From a checkpoint of a small transformer trained on Wikipedia: no biases in attention or MLP.
Each number is 128 + 32 x the weight over the matrix's rms, rounded and kept within 0 to 255. Layers, rows and columns count from 0.

# layer 5 attention value, 256x128, rms 0.198, rows 130-159, columns 64-127
[[157  71 115  82  90  88 146 129 133 107 115 135 128  90 152 148 129 130 143 152  58 116 128 144 115 171  76 133 134 122 127 145  90 139 103 112 110 142 125 152 149 125 115 136 130 129 114  91 139 123 136 171 174 122  59 133 112 147  95 121 123 165 159 115]
 [148  80  87 140 133 150 113 135  89 131 130 103 116  87 143 133 137  81 182  93 150 123 116 149 151 184 133 128  86 156 145 124 121  92 103 124 123 135 219 121 121 142 131 160 159 143 146 121 157 136 146 105 145  35 134 134 167 158 111 128  65 169 125 185]
 [102 154 127 139 101 123 117 137 133 108 125 121  90 127 102 126 134  97 113 125  67 155 139 158 123 119 110 123 120 152 116 134 172 124 147 122 107 128 118  75 158 147 154  98 115 167 118 133 122 126 111 119 146 172 120  91 106 135 157 126 190  97 146  65]
 [ 87  71 118 152  74 167 144 102 126 162 154  87 125 126 123 122 147 167 182 129 214 101  84 135 165 149 115 139 127 102 127 146 158 180 113 134 104  96 103  71 154 127 131  95 102 131  92 111 133 123 140 100 104 157 124 125 158  82 118 108 147 136 141 123]
 [116  99  96  99 112 138 109  88 123 104  99 164 147 126 127 135 168 101 181 102 123 143 151 129 118 154 109 156 131 114 141 129  88 146 110 156  86 155 127 103 143 118 115 149 142 105  98 125 155 127  90 147 174 119 119 117 143 129 116 150 129 118 192 149]
 [134 101 138 116 133  78  95 151  69 177 116 134  87 134 122 107  82 101 149 149 121 142 137 151 129 100 151 131 150 137 149 118 154 126  98 104 170 101 143  98 168 163 126 144 141 203 100 124 152 107 144 138  85 116 136 137 161 118  89  95  84 114 111 161]
 [140 132 147 109 187 175 130 165  90 108 131 111 158  95 127 136 153 152 135 114 187 134 171 131  66 161 142 144 106 123 136 123  42 123 120  91 139 120 154 167 116 104  96 168 147  89 153 117 124 179  97 122 105  70 113 113 123 156 148 141  62 151 163 151]
 [ 79 121  95 204 159 136 116 124 125 120  73 146 178  99  73 130 166 189 136 128 173 178  88 115 126 150 140  88 108 142 145 144  57 108 108  76 111 132 119 118 153 106 137 155 176 128  90 120 161 127 178 125 143 100  99 132 174 100  93  95 124 133 193 110]
 [145 129 152 144 146 152 107 129 108 126 123 102 135 119 128 133 118 199 114 121 177 102 130 122 116 147 154 132 113  86 128 136 105 115 143  95 174 121 120 152 127 147 149 160 145 103 136  89 125 116 124 125  95 117 120 145 137 139 130 125 107 170 111 174]
 [123 125 129 124 101 130 123 145 135 106 136 149 149 130 110 114 149  79 154 111  88 138 139 171 110 132  98 114 131 126 146 135 148 154 148 147  67  94 111 109 166 132 111  67  85 150  89 133 123 135 125 101 174 136 101  88 103 120 104 120 162 106 140  46]
 [133 173 104 148 112 137 122 144 159 138 136 133 148 141 121 119  93 154 101 126 132 119 112 141 152 116 146  81 117  95  97  99 123 104 151 134 185 131 117 152 144 127 170 152 159 114 125 122 151  88 123 134 125 106 139 153 134 141 120 153 154 142 103 159]
 [112 124 169 137 151 149 121 152  67 127 152 111  73 149 133 130 157 157 157 117 201 110 117 111  98 136 188 147  95  88 130 129 145 133 121 120 138 133 135 108 134 145 148 119 130 136 102 135 109  97 107  95  89 134 145 110 135 128 179 117  93 126 124 211]
 [142 104 150 123 134 145 130 120 110 108 123  70 143 108 168 158 102 172 138 108 166 123 107 117 115 147 154  96 118 106 145 142 144 144 140 109 139 125 140 137 125  96 133 125 103 116 121  96 126 132 149 137 127 126  93 151 143 157 139 134 126 159  84 157]
 [156  85 185 146 129 112 183 111  99 154 100 133 126 160 140 126 161 137 204  99 185 115 133  71  80 146 177 152 154 126 148 152 139  92 127 114 141 147 109 166 104 127  68 138 135  70 172 109 150  72 149 145 100 106 117 157 151 101 104 103  73 106  84 174]
 [133 152 107  65 119 128 149 103 160 131  98 130 130 168 151 124 118  95 138 162  80 133 177 135 135  95 112 166 141 138 128 114 147 146 117 144 133 168 129 104 124 123 109 129 113 125 147 128 138 118 146 129 146 120 125  87  72 130 152 143 128 122 146  99]
 [ 81 166 148 145  82 108 109 162 104 118 115 160  86  99  67 116 146 152  94  93 115 129 153 126 107 164 145  68 140  95 118 135  57 128 162 151 119 101 103 110 151 128 130 131 171 134 108 112 141 118  58 110 136 154 106 128 113  88 116 129 143 103 170 125]
 [130 134 144 134 174 161 115 150 156 112 124 150 122 123  95 134 159 193 108 127 158 104 135 130 107 148 111 121  77  53 105 106  63 123 165 121 108  99  94 143 132 101 109 123 169  94 112 135 121 119  46  84 143 111  71 155 154 160 133 154 137 180 134  99]
 [ 87 137 139 105 112 141 126 128 127 130 154 138 100 137 120 137 183 107 121 117 155 127 118  99 143 145  88 136 127 168 143 129  79 182 138 138 119 135 145  94 108 120 130 116 147 120 113 116 141 112  94 104 149 183 109 104  46 108 149 104 122 116 193 130]
 [102 117 107 144 148 159 185 174 192 143 157 110 171 146 112 133 120 128 116 101 111 147 144 106 169 127 134 138 113 131 100 105  49 121 128 133 170 157 131 155  90  81 143 150 190 105 149 110 133 142 116 124 103 131 163  94  67 149 192 155 159  95 175 125]
 [153  47 167 160 120 134 125 162 130  97 162  82 125 126 167 148 155 132 117 145 135  76 149 143 142 154 160 149 106 101 131 129 120 163 105 127  91 150  89  96  96 131  81 116 114 137 136 150  97 121 125  94  87 159 115 112 158 165 139 127 131 181 148  79]
 [ 89 151  64 111 125 123  86 115 126 130  99 101 186  80 123 156 115 137  93 130 134 184 104 160 147 137  94  98  97 168 143 140 132 151 114 101 150 133 191 127 159 111 191 168  89 152  79 124 153 121 207 145 182 168 132 153 115 158 157  84 158 129 120 119]
 [153 155 140  76 121 218 124 143  99  94 150 130 112 152 144 132 148  96 139 128 115 152 114 139 102 163 147 137 152 122  99 117 140 129 107 143 125 107 166  72 120 145  84 142  98 133 133  80 113 125  87 120 155 131  81  77  95 142 172 125 154 165 132  97]
 [115 120 144 113 155 111 127 119 168  92 153 150 126 132 148 109 154 133  88 142 104 106 142 157 109 124  80 165 127 157 117 140 104 166 147 125 103 135 109 106 123 122 107  86 104 113 116 167 112 117  94 120 152 189 107 108  74 147 137 124 150 111 157  57]
 [137  90  82 144 114  98 114 124 174 132 100 164 168 105 123 114 102 101 160  85  93 167 155 124 163 130  99 122 121 143 127 151 134 128 144 167  81 147 169 134 132 106 101 113 133 144 143 161 166 145 145 113 182 122 146 170 126 136  74 127 143 103 124  77]
 [ 89 117 112 105 127 111 149  74 153 134 130 180  94 117 140 135 149 124 121 167  85 109  92 115 154 104  81 125 115 154 120 143 122 130  95 131 109 151 122 141 122 119 153 113 151 112 117 136 139 141  87 125 169 145  88 119 111 140 111 134 145 155 171 136]
 [ 91 180 140 118 127 148 131 135 142 104 173 112 123 128 127 108 142 172 109 132 165 106 110 108 134 106 140 133 126 103 102 106  73 153 130 129 138 101 112 135 103 128 154 151 155  93 109 138 103 109 108 131 105 160 117 129  99 118 172 121 147 153 157 160]
 [121 108 183 118 160 142 128 178  97 129 206  74 110 141 115 166 172 146 124 114 179 114 100 116  72 136 189 124 139  81 132 127 111 167 122  89 124  83 117  90 115 152  95  90 101 137  89 135  80 113  91 134  78 168  95 131 132 165 176 103 109 137 118 138]
 [140 164 163 124 114 121 133 142  68 140 135 102 108 102 148 145 111 161 160 116 164 109 133  89  95 110 164 131 138 127 156 142 104 115 127 117 170 123 123 133 102 102 133 192 165 148 145 102 134 143 139 155  99 117 142 108 137 126 134 131  74 106 154 171]
 [142 141 141 143 112 114 116 132  91 149 140 127  82 114 138 152 137 155 107 114 150  98 106 126 110 114 147 119 135 121 128 114 125  99 131 123 146 128  95 137 115 135 152 128 138 106 130 108  96 122  98 141 100 142 124 109 146 143 147 144  80 143 125 188]
 [155 145 149 151 138 120 105 169 113 137 115 110 129 123 111 160 137 135 130 115 156 116 122 126 125 120 144 113 136 110 140 119 131 120 168 145 146 130 132 115 114 133 139 124 132 129  94  91 116 135 122 124 116 107 140 135 133 143 131 140  82 164  99 164]]
# layer 5 attention output (transposed), 256x128, rms 0.176, rows 130-159, columns 64-127
[[120 181 144 160 139 164 138 149  94 137 123 138 139 153 117 114  95 114 135 135 155 169  86  58 135 113 147 165 137 126 195 113 129 102 149 184 140 108 146 152  92 134 149  85 120 179 117 164 129 116 155  71  65 146 139 131 137 143 172 151 123  98 141 125]
 [135 139 130  99 138 148 100 113 151  96 119 146 134 174 173 159 135 129  56 133 108  71 120 104 137  93 114 130 132 139 154  93 149 111 154 185 133 132  86 126 146 113 118 114 148 117 147 156  83 125 172 167 100 162  70 172 126 119 184  97 161  98  84 115]
 [180 141 100 136 150 141 149 149 153 149 143 132 128 132  85 128 182 152 153  91 185 149  97 120 119 170 151 139 124  85 194 127  84 184 122  98 133  91 141 153 149 130  84  72  97  90 125  80 214 114  99 136  97 135 148 105 117 157 118 156  82 123 123 153]
 [165 177 145 132 130 150  83 153  76 121 162 151  99 151 130 189 153  57  51 156  79 163 153 148  97 109  88 103  72 147 127 121  70  59 123 173 145 159 113 126 131 187 128 131 168 121 153 112 109 141  84 140 132 145 123 154 151 180 117 150 104 138 155 106]
 [168 151 125 149 139 143 172 151 117 105 158 152 106 121  95 156  91  90 113 144 125 146 118  89 150 138 101 136 104 172 176 119 144 133 133 118 162 149 139 134 140 121 171 119 134 157 152 145 114 153 163 127  73 126 122 130 139 121 167  86 140 143  66  79]
 [117 180  92 161 141 175 151 124 150 132 143 111 135 165 122 154 168 191 145 108 150 142 128  90 146 164 100 115 106  88 159 128 119 140 177 157  90 143 108 133 132 117 136  85 114  71 146 127 156  87 126 128 143 151  88  99 111 131 163 170 171 130  90 142]
 [131 120 112 115  80 125  95 113 148 150 123 154 117 146 135 127  92  99 119 117  64  83  96 133 156  87 130 103 136 163 135  82 191  80 143 154 102 137 140  93 138 118 156 152 145 155 133 142  70 150 169 103 141 154 120 162 118  83 130 112 139 139  99 109]
 [197 167 130 152 119 127 121 159 121 137 149 116  51 143 130 158 117  70 145 172 113 120 130 112 129 115  89 151 136 166  85 128 156 128 145 148 151 141 122 144 116 168 161 123 103 121 139 125 175 141  80 152  76 129 149  88 131 140 160 143 133  82 100 155]
 [ 88 128 152 118 100 121 123 115 125 149 126 114 134 141 173 111 100  69 112 155 104  83 111 141 134  80 137 129 148 156  92 125 153  58 125 182  89 148 147  89 113 124 130 140 120 153 136 166  82 142 134 108 168 136 109 151 128 123 117 134 136 138 147 143]
 [165 149 107 164 138 129 159 151 145 145 128 136  98 128  66 162 182 156 151 110 147 196 102  92 115 166 127 152  81 130 182 130  95 153  97  95 137 120 141 151 141 127 112 102 144 113 125  99 211 123 109 159  38 153 191  94 133 145 180 139 109 101 141 152]
 [ 86  99 128 144 155  63 159  85 151 110 114  75 125 121 148 158 165  82 183 168 160 114 140 147 121 138 136 168 130 139  70 141 127 132 114 117 117 143 110  93 127 155 102  96 103 127 130 157 134 111 141 125 132 136  86  99 114 125 144  89 149 112 143 122]
 [124 113  92  96 120 140  91 126 145 135 118 158 165 114 143 153 122  56  74 125  98  62 142 159 121  83  99  91  99 161  99 133 129  73 134 150 107 133 122  80 141 120 130 160 153 132 179 122  97 177 139 131 165 133 132 202 140 105 106 141 144 171  93  86]
 [117 132 140 124 150 138 110 104 132 160 124 136 135 145 157  99 129  86 112 143 101 108 140 148 148  90 140 149 156 144  81  90 126  50 133 154 114 117 138 119 119 139 121 156 152 146 127 150  84 143 134  79 138 146 114 155 135 124 102 126 156 120 191 154]
 [120 159 100 111 120 128  91 147 108  95 138 134 121 106 142 173  89  78  96 180 129  97 136 164 150  84 122  69 105 150  69 129 150 153 144 144 165 123 128 102 121 134 188 145 150 149 117 170 121 153 123 125 123 127 172 133 140 135 131 129 170 120 103 122]
 [120 103 123 133  99  86 160 173  92 144 147 164 148 109 123 140 126 155 118  94 149 154 108 124 110 178 118 108 121 113 197 137 136 182 171 130 116  73 142 167  84 114 159 103 165 131 126 104 141 135 131 121 167 116 117 160 136 129 113 149 119 138 111 112]
 [140 152 103 153 138 137 132 111 162 105 161 148 111 141 101 163 138  92 172 165 177 137 117 133 122 115 157 181  89 167 145 121 134 123  99 104 150 131 126  91 135 152 136  82  87 117 139 126 197 108 125 170  95 149 151 121 156 125 165  90 134 173  62 117]
 [135 146 113 171  99 112 112 135 105 117 136 144 115 119 113 133  98  44 141 177 123 124  98 132 102 106 158 147 123 179  75 130 147  91 111 138 112 133 151 119 116 169 118 108 132 157 133 124 136 150 155 153 131 152 172 142 127  96 128 107  99 147 144 121]
 [126 141 129 101 101 150 133 138 122  80 167 192 129 116 133 158 100  81 113 122 114 114 157 147  93 121 138 144 113 144 174 112 138  90 121 132 120 128 123 107 122 148 158 116 140 139 138 138 138 163 154 131 108 123 155 173 197 131 134 125 106 188  38  82]
 [120  91 167 115 134  79  99 131 108 127  83  95 115 112 125 113 129  91 173 141 144 101 144 138 119 146 126 146 157 160 139 126 184 126 104  79 124 131  97 148 157 126 115 146  97 159 134 132 106 108 137 118 186  96 128 144 157 119  74  70 113 127  85  85]
 [144 137 138 121  97 144  87 151 112 184  83 133 140 115 121  93 119 141  82 104 152 148 103 121 130 119  92 134 118 131  71 123 134 120 131 141 115  97 133 154 128 142 120 147 131 141 128  69  87 100 100 160 173 122 125 156 134 118 117 139 108 145 135 132]
 [124 118 180 129 148 129 175 128 156 137 155  84 112 188 136 117 154 140 161 105 119 110 128 111 110 156 123 178 158 120 157 126 126 104 125 138  88 106 109 145 130 133 115  99 131  94 131 122 147 153 110 104  88 136  99  82 109 132 120 143 126  87 160 158]
 [110 138  86 145  87 150 145 141 145 139 120 169 163 127 117 130 118 131 107  72  92  98 117 145 124  91 112 144 125 151 255 107 145 154 170 124 127 116 162 166 104 102 151  97 160 112 160 115 161 148 155 113  78 141 135 194 119 150 117 172  81 143 137 133]
 [106 139 119 143  91 148 140 161 136 160 159 136 122  97  52 164 132 121 177  97 141 184 123 102 106 162 170  97 118  96 157 109 140 181 101  88 106  89 158 121 170 165 111 106 115 124 106  53 174 144 123 139 112 125 165 119 125 107 112 121 100 112  97 130]
 [147 138 126 119 164 129 141 122 120  94 127  91 117 140  89 152 135 127 163 179 166 126 114  90 132 155 107 163 109 140 118 113  90 138  96  89 156 132  55 147 154 151 115 110 127 130  97 132 134  98 131 160  62 127 130  71 144 143 166  89 134 115 122 138]
 [124 156 122 150 153 146 151 141  97  87 147 118 151  92 106 118 121 113 139 121  92 195 134 106 129 160 144 108 152 119 155  97 110 144 137 133 144 132 116 126 120 164 133 133 103 168 103 168 135 128 140  95  72 126 147 135 122 131 139 139  95  88 126  91]
 [ 98  74 135 112  87 102 111 108 130 153 115 136 142 104 152 141 114  77 126 134  89 112 155 166 119  98 141 124 164 151  98 114 166  70 116 110 107 169 147  77 126 124 144 151 126 128 158 121  87 166 130 119 170 109 121 153 141 125 103 138 106 142 121  79]
 [121 140 127 155 119 175 112 127 123 156 107 144 135 136 133 128 136 113 111  80 107 117 129 150 148 122 100 131 109 141 135 130 156 101 143 145  78 130 168 101 150 130 153 146 143 104 160  86 122 166 133  89 149 135 171 138 117  99  87 155 142 139 148 123]
 [116 109 146 114 121 129 105 106 145 131 114 143 166 159 188 100 116 114  63 104  95  82 115 153 182 112 133 124 150 143  86  86 148 101 152 148 107 149 131  80 136 139 153 131  92 130 135 155  66 131 134  92 170 126  96 170 161 121 129 115 149 177  90 132]
 [100 127 120 117 149 142 117 110 165 105 141 128 154 118 143 101 113 121 109 133 115 114 141 129 130 103 153  99 108 122  87 128 131 133 127 130 116 141 150  76 134 135 116 134 115 166 149 159 106 129 125 106 185 132 136 161 112 105 128 130 166 135 123  90]
 [ 92 135 117 127 145 114 123  88 142 105 144 142 106 152 149 144 140 122 119 153 145  93 124 143 121 125 164 156 107 112  77 137 137 120 115 130  95 102 121  85 147 147  97 113 133 109 163 159 114 107 126 156 145 161 122 140 140 105 135 124 175 131 150 121]]
# layer 5 attention query, 256x128, rms 0.203, rows 160-182, columns 64-127
[[115  96  97 126 136 111 153 109  79 135 153 142 170  85 142 132 154  56 153 195 161 226 130  90  90 135 113 118 110 106 111 152 105 130 168 141 140 134 106 138  98 122 130 110 165 177 103 167 136 134 134 109 120 147 170 154 121 126 148 178 125 110 138 125]
 [140 115 121 136 158 122 147  94  78 174 169 134 150 104  87 114  97 109 146 149 133 164 154 114 121 158  89 152 129  99 158 141 134 128 131 165 121 149 131 149  89  92 163  90 160 125 146 122 144 110 119 104 139 143 163 167 125 157 143 138 139 113  88 135]
 [126 148 122  95 144 115 124 130 108  99  86 103 100 156 188 153 125 107 131 157 135 106 187 120 148 126 131 101 141 120 107 134 121 129 113 162 159 150 148 154 141 162 101 151 113 120  97  88 111 142 138 146 120 142 105  77 179 178 130 147 158 137 171 135]
 [ 94 117  80 119 138 171 141  80 105 136 179  94 102 128 139 115  92 185 121 174 135 154 148 162 122 110  92 119  90 133 116 115 136  99 123 156 155 166  87 149 169 126 104 123 118 165 139 150 138 162  86 121 149 156 166 152 192 185 110 107 122 104 122 108]
 [ 83 147 121 124 121 135 186 119  76 152 137 104 126 138 200 136 106 183 128 198 104  93 153 185 162  80  70 140 100 144 104 150 155 128 154 122 134  98 107 162 159 171 101 133 142 158  62 185 122 131 145 145 212 100 143 142 150 177 114 115 141  83 167 129]
 [146 122 144 132  79 143 130 170 155 164 155 132 137 101  88 112 127 117 131 116 139 142 152  85 108  98 169 119 102  93 138 141 127 113  96  93 143 131 141 110 174  94 139 104 152 109 131  92  77 101 119 133 105 130 116 181 101 151  92 144 123 150  89 109]
 [231 108  92 106 115 133 146 127 104 120 130  71  58 110 106 100  90 141 133 141 162 156 176 112 105 119 136 136  34 132 152 159  85 101  98 135 114 128 141  86  98 197 209  91 126 127 133 108 117  92  87 110 106 149 123 104 137 119 137 197 149 149 123 125]
 [135 116 108 120 136 156 163  84  97 182 144 150 162 111 132 106  73 113 130  99 128 135 142 147 132 134 144 189 128 105 172 118 112  90 127 115  96 135  73 160 170 141 134  89 167 123 108 160 157 113 129  87 162 148 119 157 127 143 116 116 128  87 168 147]
 [150 138 129 152 115 155 150 124 144 159 145 180 154 133  97 144 121 120 117 105 135 123 175 106 126  93 128 117 138 141 147 141 133 132 110  99 113 119 123 141 125 135 160 127 167 102 119 137 185 110 146 135 127 129 150 148  72 132 110  99 124 113 140  98]
 [142 143 144 116 149 156 117 114 115 141 132 105 120 179 139 121  96 159 109 184 127  95 115 110 134  69  82  91  91 183 108 182  78 166 140 126 154 119 137 138  90 118 172 102 135 110 164 105 105 110 171 143 158 139 116 146 127 151 107  72 128 125  93 126]
 [138 137 123 111 134 120 124 122 119 170 173  49 165  97  83 105 119 162 177 139 157 233 179 152 153  96 160 168  95 123 135 123 145 160  95 171 119 111 187 124 153 168 137 129 152 143 154 175 112 176 124 131 159 111 142 115  97 104 110 138 178 136 146 160]
 [153 152 125 160 113 138 133 156 116 114  77 164 121 111 110 136 124 113 107 161 105  91 140 107 137 110  90 161 105 139 171  85 137  98 148 118 151 133 108 149 130  67 146 107  78  92 196  92  78 103 147 100 167 180  99 219 127 116  88 164 166 145 123 119]
 [ 89 119 101 150 175 110 125 154 192 167 131 210  64 120 144  84 163 121  86  84 148 138 135  84 105 144 151 135 102 104 139 130 160 170 151 103 128 138 146 115 132 136  77 192 132 134 167  91 177 106 127 135  57 157 124 153  88  84 130 130  89 174 117 130]
 [120 149  84 131  84  90 136 168 177  71 139  95 136  59 141  75  98 115 148 133 135 164 168 115 101 123 163 111  28 143 111 119 159 138 100 106 187 128 182 133 103 105  99 147 138  45 134 115  75 126  97 132 125 149 170 152 117 167  91 169 130 205  56 132]
 [142 132 114  49  90 137 103 139 106  82  95  67 157 141  93 163 123 123 111 151 107 109 152 142 127 114 112  65 121 159 113 101 146 146 140 171 174 152 143 202  53  81 146 101 132 147 137 124  60 122 130  83 183 107 118 143 134 211 116  89 105 139  87 123]
 [155 133 112 105  94 141 167 182 222 147 143  98 122 154 150 118 133 145 183 159 121 164 134  59  91  99 130 135 138 159  62 113 112 176 172  68 143  68 210  90 153 104  53 122 217 131 123 157 126 146  90 104 143 144 124  97 117 138 132 156 111 135 100 152]
 [159 134 131 129 115 154  96 116 149 115  68 142  52  93 127 160 149 150 103 103 142  91 148 126 114 118 171  97 130 100  91 126 111  91 119 143 129 105 157 106 143 161 109 169 125  86 119 112  88 147 121 121 144 121  95 101 181  92 108 114  69 128 160 141]
 [144 123  85  88 146 120 155 119 132 101 103 126  48 123 171 194 136 113 159 148 168 123 171  82 100 142 114 107 134 119  75 163 107 117  89 171 144 139 158 167 126 152 102 153 155 101 128 111  98 128 102 118 130 133 153 121 182 103 100 194  96 129 147 163]
 [100 143 124 121 107 100 126 140 197  81 117 117  93 155 119 153 138 137 159 114 110  53  68 122 115  88 114  98 148 152  86 133 137 158 135 110 113  46 157  95  93 136 144 132  96 141 109 145 120 155 130 151 145 144 160 122 137  90 118 159 162 145 139 120]
 [134 135 114  70 142 120 111 152  91 105  97 114  96 141 160 138 126 127 136 151 120  97 151 114 158  94 125  73 140 136 122 118 123 140  93 146 142 127 128 122 136 144 109 142 106 147 103 127 120 148 139 165 138 115  97  59 154 155 123 134 176 154 134 107]
 [137 140 180  85 161 106 117 151 128  76 130  92 117 160 147 140 141 110 161 140 124  66 126  99 141  79  88 112 151 146 120 124 138 124 137 161 159  82 118 112 124 130 100 149  85 140 123  98  93 144 133 135 160 131 133  91 182 173 128 148 161 154 130  97]
 [137 174 129 125 113 145 129 160 127 170 160 194 170 147 149 113 155 104  91 141 134 136 110 131 133 110 180 140 130 122 135 122 113 101 143  80 123 116 148 171 151  91 120 157 166 143 129 102 155 128 145 169 188 110 102 153  70 105  72  67  98 119 158 144]
 [142 125 147 171 129 171 148 176 168 135 124 178 161 136 171 166 131 106  97 131 112 155 142 103 106 135 111 143 119 187 129 138 171 139 177 100 113 106 141 164 142 122 114 161 171 139 136 134 137 126 124 113 130 124 131 171  47 122 131 161 111  91 106 112]]
# layer 5 attention key, 256x128, rms 0.198, rows 160-181, columns 64-127
[[105 131 132 129 115 129 158 136 126 153 141 121 123 125 112  88 111  93 144 108 118 146 113 113 129 166 170 100 119 115 110 104 142 109 155 116 120 158 146  88 110 111 169 168 107 111 134 140 146 109 127 108 165 116 131 157 148 121 161 149 112 101 148 110]
 [118 102 140 159  93 139 174 149 117 156 131 160 127 127 115 139 133  94 128 140 108 102 152 113 123 139 142  99 108 102 138 106 122 116 158 111 145 115 115 115 150 130 206 131 137 121 133 155 168 142 115  96 182 103 153 155  98 113 125 141 110 122 132 110]
 [109 148  79 141 129 138 103 155 106  91  83  93 125 120 149 103 111 184 106 150 117 135 129 143 121 117 110 177 125  97 138 122 134 143  94 151 113 157 126 129 104 167  48 105 119 151 125 154 114 111 145 154  72 145  83  82 161 127 153 127 178 102 141 132]
 [ 87 124 128 138 100 158 128 158 124 161 126 124 143 150 165  90 126  94 112 165  65 112 102 163 136  94 139 168 162 102 139 119 195 120 109 125 116 116  61 116 131 109 132 130 130 112  74 168 117 118 138 155 104  90 154  93 100  88 109 169 183  91  98 171]
 [143 133 124 125 122 134 146 218 105 164  69 116 174 172 162 166 122 111 124  90 108 107  68 113 121  98 169 109 170 129 124 140 153 157  96 115 105 116 170 158 133  80  74 163 139 101  90 147 126 102 154 135  83 152 121 118 143 152 162 130 166 135 133 130]
 [ 59 112 143 201 124 166 115  78 105 151  94  87 140 102 151  94 146 109 116 118  74  46 145 112 174  72  85 129  80 121 127 122 130 163 122 124 132 102 116 159 102 123 147  85 150 180 101 142 171 102 109 142 139 170 157 142 118 126 110 150 114 156 118 149]
 [ 69 132 197 128 158 162 142 143 142 106 132 182 119  88 102 129  89  91 161 108  76 152  93 131 149 132 115 147  96 148 158 122 155 124 162 115 114  65 156 132 150 138  78 161 100 119 107 220 149 127 119 131 183 119 183 236 156 130 114 135  95 107 132 165]
 [145 120 122 139 115 118 117 121  97  80 106 102 155  98 154 137 102 147 133 155 127 115  91 112  88 104 101 154  79 127  92 100 116 168 140  86 124 102 122 140 114 131 131 113 127 149 144 129 127 137  94 130 125 146 179 166 171 146 107 166 148 123 108 125]
 [106 138 139 168 134 134 124 136 122 142 133 120 151 116 165  91 134 124 100 132  99 106  91 119 132 146 118 147 132  98 129  94 120 163 113 109 127 119  83 156 120 120 174 134 145 121 150 144 122 123 111 156 126 146 135 149 110 131 105 133 131 133 128 115]
 [123 179 121 116 133 169  91 151 139 151 119 135 132 122 160 175 161 127 123  91 147  83 115 131 141 138 111 123 227 155  90 126 125  65 121 163 120 148 139 139 127 125  91 128 132  68 129  95 159 196 170 146  74 152 106  75 107 138 160  92 124 148  85 144]
 [ 69 138 147 130 126 111 156 150 144 129 165 174 129 122 124 182 173 140  79  82  92 125 104 136 156  86  76 148 100 131 142 145 119 161 117  97  52 158  91  92 165 120 113 168  88 150 121 158 157 119  76 163 141 140 141 175 137 152  89 195 156 154 131 115]
 [190  59 118 104  99 176 102 114 186 143 113 116 132 186 105 138  95  93 177 157 118 177 144  93  60 104 168  85 149 203 137 101 180  92 111 137 189  34 107 125 147 128 126 151 107  76 110 151 132 144 136 165 119  77 110 126 118 153 169 141  92  95 147 181]
 [117  96 122 183 161 143 157  59 146  79 124 112 121 131 140 119 130 101 122 140 140 150 122  78 118 165 123 143 153 146 181 106 105 154 112  91 127 148  97  91 112 131 156  93 136 147 133 137 125 102  70 187 155  86 110 150 129  87 150 188 108 164 141 106]
 [ 85 128 134 108  91 188 114 136 104 203 123 157 115 173 121 110 151  77 112 111  69 177 164 102 196  78 158 121 150 127 172 132 126 138  98 145 149 113 146 137 137 107 130  77 134 170 158 172 152 133 183 144 134 103  90 140 142  97 143 137 158 152 181 143]
 [160 160 106 112 134 100  86 169 109 189  66 125  95 133 156 105 170 147 110 176 108 125 140 158 155 118 161 134 129  95  95  90 106 114 110 155 154  25 106 143 156 149 120 134 127 104 180 153 176 181 137 142 102 124  78  57 126 189  89  70 130  94 147 134]
 [ 99 195 113 103 149 132  89 114 153 163 149 179 140  95 120  49 130 140  65 114 124 154 104 119 107 141 127 129 161 120 146 152  94 129 130 130  93 199  85 143 117 138 124  86 118 133 102 120 196  97  77 145 105 139  92 140 106 138 143 112 173 142 145 170]
 [100  95 140 163 132 155  89 141  65 118 192 155 149 110 110 114 140 107 105 136 139 133 137 119 100 105 128 156 116 120 156 106 149 135 126 117 162 140 111  86 135 113 122 120 136 205 124 128 204 118 140  90 133 130 152 170 105 131 154 118 140 105 122 136]
 [101  89 149 145 115 161 158 130 115 159 146 128 134 135 149 129 113 105  95 137 104 120 136 127 150 130 119 165 144 126 172 116 133 138 132 118 155 123 101 141 102 126 182  87 144 158 111 157 123 146 150 150 126 108 133 152 103 107 118 121 151 143 150 110]
 [171 143 137  82 155 107  96 169 156 116 148 160 117 139 118 121 140 148 162 103 168 172 120 133 145 101 139 118 120 151 140 158 147 130 129 138 121 131 178 108 150 112  79 162 141  87 152 112 132 113 130 104 113 144 102 117  82 135 154 117 108 150 152 121]
 [144 134 105 119 149  90 101 121 118 113 119 108 112 132 117 136 129 185 127 116 141 159 107 140 127 107 118 137 142 149 135 140 148 142  99 143  85 157 140 139 132 161  59 136 114 109 131 149 104 142 145 142  65 175 107  72 137 147 154 117 144 107 133 152]
 [172 109 111  88 123  94 117 141 117 124 110 136 145 137 102 155 152 179 114 134 153 132 114 149 126 108 141 126 131 154  85 152 123 106 153 159 107 145 169 144 142 143  79 114 113  94 131 108 129 139 140 119  93 161 104 112 104 118 140  91 156 137 136 152]
 [147  96  96 161 125 152 124  85 187 120 104  80 174 118 158 102 163 127 109 148 113  96 120 133  62 148  96 169 174  99 115  89 113 145 119 122 145 120  48 154 118  79 150  98 195 148 143 134 139 155 101 163  88 174 150 156 141 154 146 165 182  92  98 131]]